Each number is 200 + 20 x the weight over its row's rms, rounded and kept within 0 to 999. Layers, rows and columns count from 0. The size before them is the row's rms in percent of the matrix's.

# layer 4 attention query, 448x448, rms 0.0562, rows 83-182, columns 128-159
115,197,214,239,227,211,191,192,182,217,192,223,211,196,180,200,148,164,205,205,200,192,218,210,197,142,184,205,190,182,172,181,194
087,178,169,200,184,208,256,201,199,177,196,213,210,233,171,177,191,201,182,174,178,221,191,191,189,184,189,217,202,202,230,180,207
095,188,196,209,173,203,182,216,199,217,224,225,202,182,173,193,183,241,181,179,179,255,181,203,185,165,181,210,193,199,189,193,213
096,182,209,202,206,172,245,180,235,208,235,198,198,192,187,177,188,207,169,215,212,244,193,227,179,223,200,165,194,204,181,204,200
091,167,198,172,182,217,245,186,213,191,236,188,222,172,173,175,214,183,188,213,203,198,202,204,160,187,196,198,195,189,181,195,199
082,192,187,177,166,171,205,181,185,202,215,198,204,213,162,221,207,178,195,195,183,166,186,216,204,216,207,209,200,217,202,214,214
089,174,184,189,216,201,199,195,202,213,170,205,221,194,185,207,182,175,203,188,207,171,243,170,230,208,193,208,204,187,184,179,176
093,209,226,241,215,223,194,199,213,194,210,234,210,205,216,174,166,207,184,188,211,198,232,190,220,204,193,191,183,202,156,169,205
088,194,226,201,237,193,231,243,189,180,216,233,205,221,216,190,198,171,187,152,218,192,211,199,239,185,207,211,231,193,202,200,229
091,194,192,196,194,218,211,206,182,178,191,207,195,228,229,187,186,236,171,194,203,239,215,188,202,218,207,175,155,203,218,204,177
087,191,194,204,178,182,215,187,238,156,223,218,217,216,208,174,190,253,202,185,184,189,202,182,199,246,236,195,235,170,209,164,190
082,185,203,217,195,189,191,218,194,189,185,170,204,243,207,184,162,159,181,210,224,201,234,162,171,136,206,212,207,194,187,205,171
090,174,186,230,192,223,185,219,200,208,186,199,182,190,193,183,183,222,187,170,198,223,191,190,214,208,211,222,169,183,217,172,209
116,192,216,162,181,197,191,202,213,211,169,176,215,190,185,197,194,236,169,191,228,219,185,191,194,223,189,211,223,252,164,181,204
114,184,231,153,208,196,198,207,201,207,185,204,216,190,209,204,213,219,179,175,208,208,179,199,212,230,192,223,179,216,159,166,211
116,194,223,201,227,204,182,229,210,196,225,200,180,169,226,202,251,202,174,198,202,204,163,224,211,236,233,213,200,203,162,172,222
121,218,182,225,202,185,211,188,186,209,190,211,214,202,191,190,175,172,237,201,201,206,221,196,178,164,179,197,202,187,238,217,187
096,192,192,222,189,187,218,206,240,201,193,201,231,205,192,179,155,204,213,202,196,188,231,196,206,213,172,218,164,198,200,210,190
111,213,188,198,172,196,231,184,192,203,187,202,214,236,208,221,161,191,214,218,153,189,236,147,177,164,161,206,227,196,232,226,183
108,224,180,198,210,160,214,172,222,221,192,200,223,213,185,218,171,205,214,216,170,196,224,189,178,192,159,192,191,188,211,211,179
109,221,185,224,184,208,201,189,195,201,198,196,212,207,187,219,168,206,210,233,178,199,217,175,198,195,173,203,205,241,218,223,200
115,195,190,198,210,202,189,233,197,180,189,205,175,179,204,217,260,186,187,163,215,231,181,219,193,202,214,206,181,190,214,200,205
101,228,194,221,211,202,165,220,229,208,197,196,199,145,221,184,214,217,196,195,222,211,160,225,234,232,253,185,194,222,197,184,219
116,198,225,188,182,227,224,209,199,175,191,183,185,191,197,168,226,183,225,178,185,187,202,223,208,204,235,212,189,188,189,204,237
101,231,208,186,217,197,181,251,211,191,195,195,189,178,210,188,255,197,198,193,221,189,170,199,225,202,199,190,227,194,178,180,191
098,202,182,159,168,226,230,194,192,195,211,186,167,213,192,184,229,185,191,176,216,204,154,238,190,196,227,214,163,190,199,187,167
087,196,199,159,200,245,176,186,200,185,201,181,185,217,220,206,214,253,201,226,209,209,206,157,232,222,222,179,182,217,202,209,220
093,223,194,197,231,208,195,238,165,206,191,194,163,172,212,200,233,182,186,180,218,200,167,203,202,205,233,194,175,190,219,179,206
090,241,182,226,228,199,161,215,141,188,190,192,185,198,202,227,240,202,181,208,194,168,201,188,225,178,181,179,207,217,203,201,193
108,212,222,201,215,201,178,175,189,187,185,191,224,174,181,194,192,192,211,231,206,201,236,174,255,191,210,227,209,217,157,202,201
115,202,186,166,193,192,204,220,209,191,218,186,176,180,215,212,244,212,193,183,207,193,155,219,181,241,231,203,196,181,240,207,227
100,209,184,189,195,244,194,211,201,192,212,177,184,186,185,215,194,181,197,219,215,224,200,192,233,173,220,202,163,242,198,192,177
097,175,211,198,195,207,177,217,182,199,211,190,211,175,227,217,186,202,159,172,233,205,163,215,207,210,227,224,187,185,176,189,214
086,242,212,170,184,202,191,240,208,199,222,200,204,214,214,213,236,226,236,190,176,198,189,200,163,228,182,180,201,213,220,222,177
095,168,186,189,202,207,211,152,216,225,175,229,193,215,214,203,193,206,213,192,200,213,198,205,209,215,164,219,203,214,190,202,222
091,181,189,258,220,221,191,239,188,187,198,212,209,154,197,203,215,206,207,216,203,173,166,221,202,191,213,221,191,166,193,197,211
090,146,172,227,202,203,182,209,192,206,214,240,186,176,211,202,168,219,207,178,210,213,169,237,184,184,198,202,173,158,237,199,232
088,200,217,258,212,209,174,199,209,211,192,209,188,172,202,237,208,185,203,185,184,186,164,230,231,177,138,218,197,213,188,188,222
101,176,188,207,196,161,216,182,213,208,166,140,214,192,224,155,215,173,182,211,213,227,218,153,180,222,206,215,193,222,173,195,188
094,207,235,199,243,189,144,228,215,209,211,236,185,162,176,211,218,231,217,213,231,197,223,222,195,203,207,189,169,208,216,238,231
088,219,191,171,248,194,209,200,213,210,174,206,178,199,226,178,191,191,197,229,216,199,218,223,180,200,254,184,210,179,195,204,173
088,236,225,201,180,211,168,222,172,198,207,196,221,200,184,217,191,217,161,207,183,204,176,170,196,154,204,239,185,209,215,209,198
094,197,196,181,189,203,220,219,213,184,171,225,213,228,195,224,201,225,195,203,216,206,225,198,194,192,190,227,182,207,231,201,172
091,176,202,255,211,225,195,218,197,191,197,210,240,191,194,198,215,227,190,198,171,219,173,202,201,227,205,179,194,217,236,186,248
090,161,192,209,198,220,178,199,200,211,210,181,201,204,197,171,187,144,185,187,208,198,170,229,162,208,243,223,204,196,191,221,208
050,218,215,189,234,189,184,206,220,226,187,194,184,164,205,212,198,218,161,207,226,221,205,239,216,240,170,193,190,230,168,196,179
067,187,207,199,240,208,156,212,199,199,197,199,158,195,237,222,205,190,190,198,218,184,166,233,227,235,200,204,231,218,154,180,196
080,194,211,189,226,215,178,222,199,162,203,218,148,186,197,186,205,181,187,178,202,182,193,202,193,178,215,197,211,180,197,201,220
084,180,168,202,185,193,247,168,201,215,204,185,220,226,182,188,167,224,214,198,175,203,210,162,196,207,171,210,187,206,188,212,188
088,224,190,208,214,198,198,216,186,204,184,186,222,171,230,234,179,198,198,216,228,226,200,219,239,219,197,206,183,238,150,194,190
132,216,218,205,186,197,215,200,191,226,190,180,231,218,200,209,199,213,218,209,200,212,195,199,224,221,173,204,200,202,162,235,194
117,206,220,191,215,180,192,219,193,215,203,192,214,210,202,227,207,223,212,221,225,204,172,200,225,229,206,208,214,237,177,204,196
123,211,224,172,211,171,170,205,201,197,192,183,181,181,193,249,227,231,198,250,242,201,169,208,201,229,211,194,219,206,174,186,207
112,183,173,214,186,213,253,172,208,202,202,202,199,241,189,181,189,164,207,158,178,197,223,175,176,170,203,214,189,172,221,218,191
119,190,179,197,179,243,212,179,209,189,201,232,180,214,211,194,192,192,196,182,184,159,223,222,185,195,191,195,201,207,214,208,200
116,215,184,220,170,234,268,186,194,207,235,216,189,196,202,191,189,165,193,177,154,199,214,223,198,171,198,226,186,184,214,198,195
121,180,195,186,211,212,198,198,222,213,192,213,200,203,212,168,216,171,183,217,204,204,192,226,207,202,206,189,150,204,224,220,187
104,231,224,200,192,169,231,211,194,208,222,186,225,223,170,204,235,206,177,185,188,211,171,220,175,237,186,205,228,213,222,224,183
125,200,210,197,187,198,196,190,195,207,198,185,198,211,218,182,224,205,189,204,190,177,188,212,209,208,196,209,198,197,168,227,220
113,198,172,172,177,240,223,193,225,203,196,204,196,229,182,174,192,195,204,186,208,235,208,183,187,203,211,198,231,220,169,216,214
106,194,202,240,228,190,209,219,194,216,195,196,168,165,218,185,226,186,181,172,196,201,201,171,201,196,227,228,205,222,188,201,194
115,186,202,203,196,198,174,225,191,201,214,174,152,197,192,184,194,215,188,176,191,211,202,215,214,177,238,214,229,188,170,226,238
130,189,182,188,187,203,262,189,188,223,212,207,176,191,175,168,207,196,166,188,175,193,128,217,203,212,185,199,230,230,194,209,221
104,191,201,217,204,185,224,201,197,206,200,201,214,203,191,206,214,224,209,208,154,191,216,170,202,189,190,179,208,191,190,206,203
126,210,184,214,207,194,162,175,184,189,195,212,190,204,196,199,148,177,209,198,189,188,223,178,156,168,197,214,186,182,231,163,195
102,235,202,191,172,205,252,187,204,225,207,182,236,180,194,196,217,235,189,184,173,170,174,196,231,239,201,201,203,195,226,180,181
107,180,175,190,186,204,158,239,215,202,186,198,243,213,171,184,176,221,213,180,196,224,218,176,164,175,179,206,210,206,199,214,191
102,188,207,209,208,153,226,215,176,197,201,178,171,159,191,190,179,198,166,211,202,211,193,174,201,243,192,182,213,202,208,197,218
109,168,188,209,190,222,207,183,212,202,199,197,214,159,171,166,197,191,203,213,221,191,184,192,174,219,205,200,190,192,232,154,236
100,191,205,207,181,195,213,207,216,217,223,237,192,211,177,240,221,201,196,157,187,198,192,203,217,209,187,206,233,216,183,208,258
098,188,202,199,206,193,174,201,186,183,179,220,216,166,201,180,212,219,191,218,189,160,208,162,210,204,198,201,235,192,180,228,191
111,203,240,211,206,188,226,224,199,194,233,229,169,220,197,189,186,232,206,187,213,194,188,210,234,205,213,190,229,203,180,190,211
114,211,222,194,205,229,245,245,187,194,174,178,243,204,189,149,200,189,243,157,199,189,216,211,248,205,191,164,206,165,182,209,193
115,194,225,197,193,195,225,239,202,212,208,212,214,223,223,189,212,236,203,182,193,209,228,221,258,218,204,193,191,197,178,223,184
097,177,191,186,189,204,199,205,227,190,216,210,199,225,212,194,169,217,208,199,174,187,205,200,174,234,225,170,222,172,218,159,209
095,210,179,207,187,201,190,211,195,199,196,202,218,196,184,178,202,188,175,203,176,193,202,157,157,180,200,217,217,203,228,183,133
108,199,222,211,195,189,170,233,178,202,198,199,220,226,198,198,223,241,217,150,209,214,219,213,233,201,231,224,202,174,180,214,193
052,219,214,200,179,197,213,213,214,226,189,219,234,210,185,215,190,204,222,206,210,206,211,193,202,203,217,203,186,193,236,217,214
069,228,216,201,203,170,191,208,201,225,173,184,234,189,209,218,188,203,209,211,207,242,185,196,209,236,187,204,203,244,158,191,198
078,220,218,182,226,194,164,220,206,210,176,209,215,186,239,224,208,194,178,206,240,226,160,207,254,229,205,184,207,241,148,172,204
084,203,176,207,190,192,237,195,214,192,226,184,193,215,159,183,202,161,208,197,154,193,225,172,164,173,195,200,195,166,254,211,195
104,210,182,221,177,205,246,202,214,204,205,176,230,232,191,198,196,229,210,222,164,205,207,177,205,225,183,210,196,200,211,231,186
108,191,167,201,191,194,243,186,193,190,208,192,214,237,186,175,180,190,199,193,145,202,242,164,171,184,175,222,184,181,235,230,174
114,210,185,217,177,199,272,189,215,229,214,196,221,239,207,194,202,202,220,196,137,203,215,200,197,187,209,217,211,213,208,218,204
137,229,205,216,204,210,229,213,193,230,191,187,224,226,191,201,219,209,225,202,190,210,217,224,223,204,190,213,206,203,185,232,187
125,201,198,182,209,184,170,222,207,209,171,199,182,151,196,206,224,168,176,209,197,195,186,203,188,221,199,205,176,195,213,192,208
100,187,188,197,222,171,145,208,232,189,187,233,160,208,208,191,184,190,202,217,261,197,183,190,227,208,208,177,209,211,182,190,202
132,208,191,190,197,215,205,185,209,215,184,189,200,192,199,175,200,188,196,197,183,179,194,193,182,196,197,215,201,195,197,195,210
102,176,213,190,192,201,177,221,234,172,184,198,180,168,215,172,204,210,194,224,235,187,149,190,215,219,204,191,194,208,179,188,202
114,228,177,163,178,227,207,187,215,210,175,169,197,180,186,207,199,193,166,209,211,202,167,217,187,196,198,217,202,223,194,188,192
094,161,204,203,205,208,135,191,223,193,169,185,207,187,189,224,197,239,235,230,224,238,191,178,214,196,188,162,146,196,192,213,212
119,219,195,193,197,211,222,196,215,182,167,167,171,175,203,182,211,179,195,212,195,178,169,185,209,166,211,202,163,212,214,195,220
106,233,203,228,230,187,188,216,197,203,193,205,207,193,182,185,210,133,183,212,230,198,213,205,196,156,202,170,159,190,205,193,185
107,181,233,211,200,204,157,195,170,178,203,212,204,211,236,191,199,216,216,195,230,211,247,225,228,200,196,213,197,201,171,200,198
154,199,207,179,212,189,211,217,223,211,196,177,211,186,184,204,245,225,186,205,208,197,175,200,231,239,213,202,232,203,163,222,239
102,189,212,169,196,236,172,221,219,196,209,206,172,189,193,219,223,199,198,211,217,209,157,245,230,174,217,224,160,222,186,233,209
119,183,218,172,199,197,187,220,220,202,196,198,216,180,181,214,231,219,191,188,235,198,155,190,220,211,219,205,239,205,145,194,212
095,198,193,176,183,247,235,193,230,182,199,165,209,222,200,193,214,194,197,199,194,211,190,196,177,181,188,211,180,221,204,215,179
089,228,185,217,204,178,191,165,201,204,181,169,206,162,181,212,187,215,243,209,220,222,198,175,181,228,197,206,204,214,223,168,216
111,182,179,223,205,230,196,200,214,168,194,231,176,183,197,186,192,207,208,206,201,192,227,230,195,185,222,183,176,166,218,196,204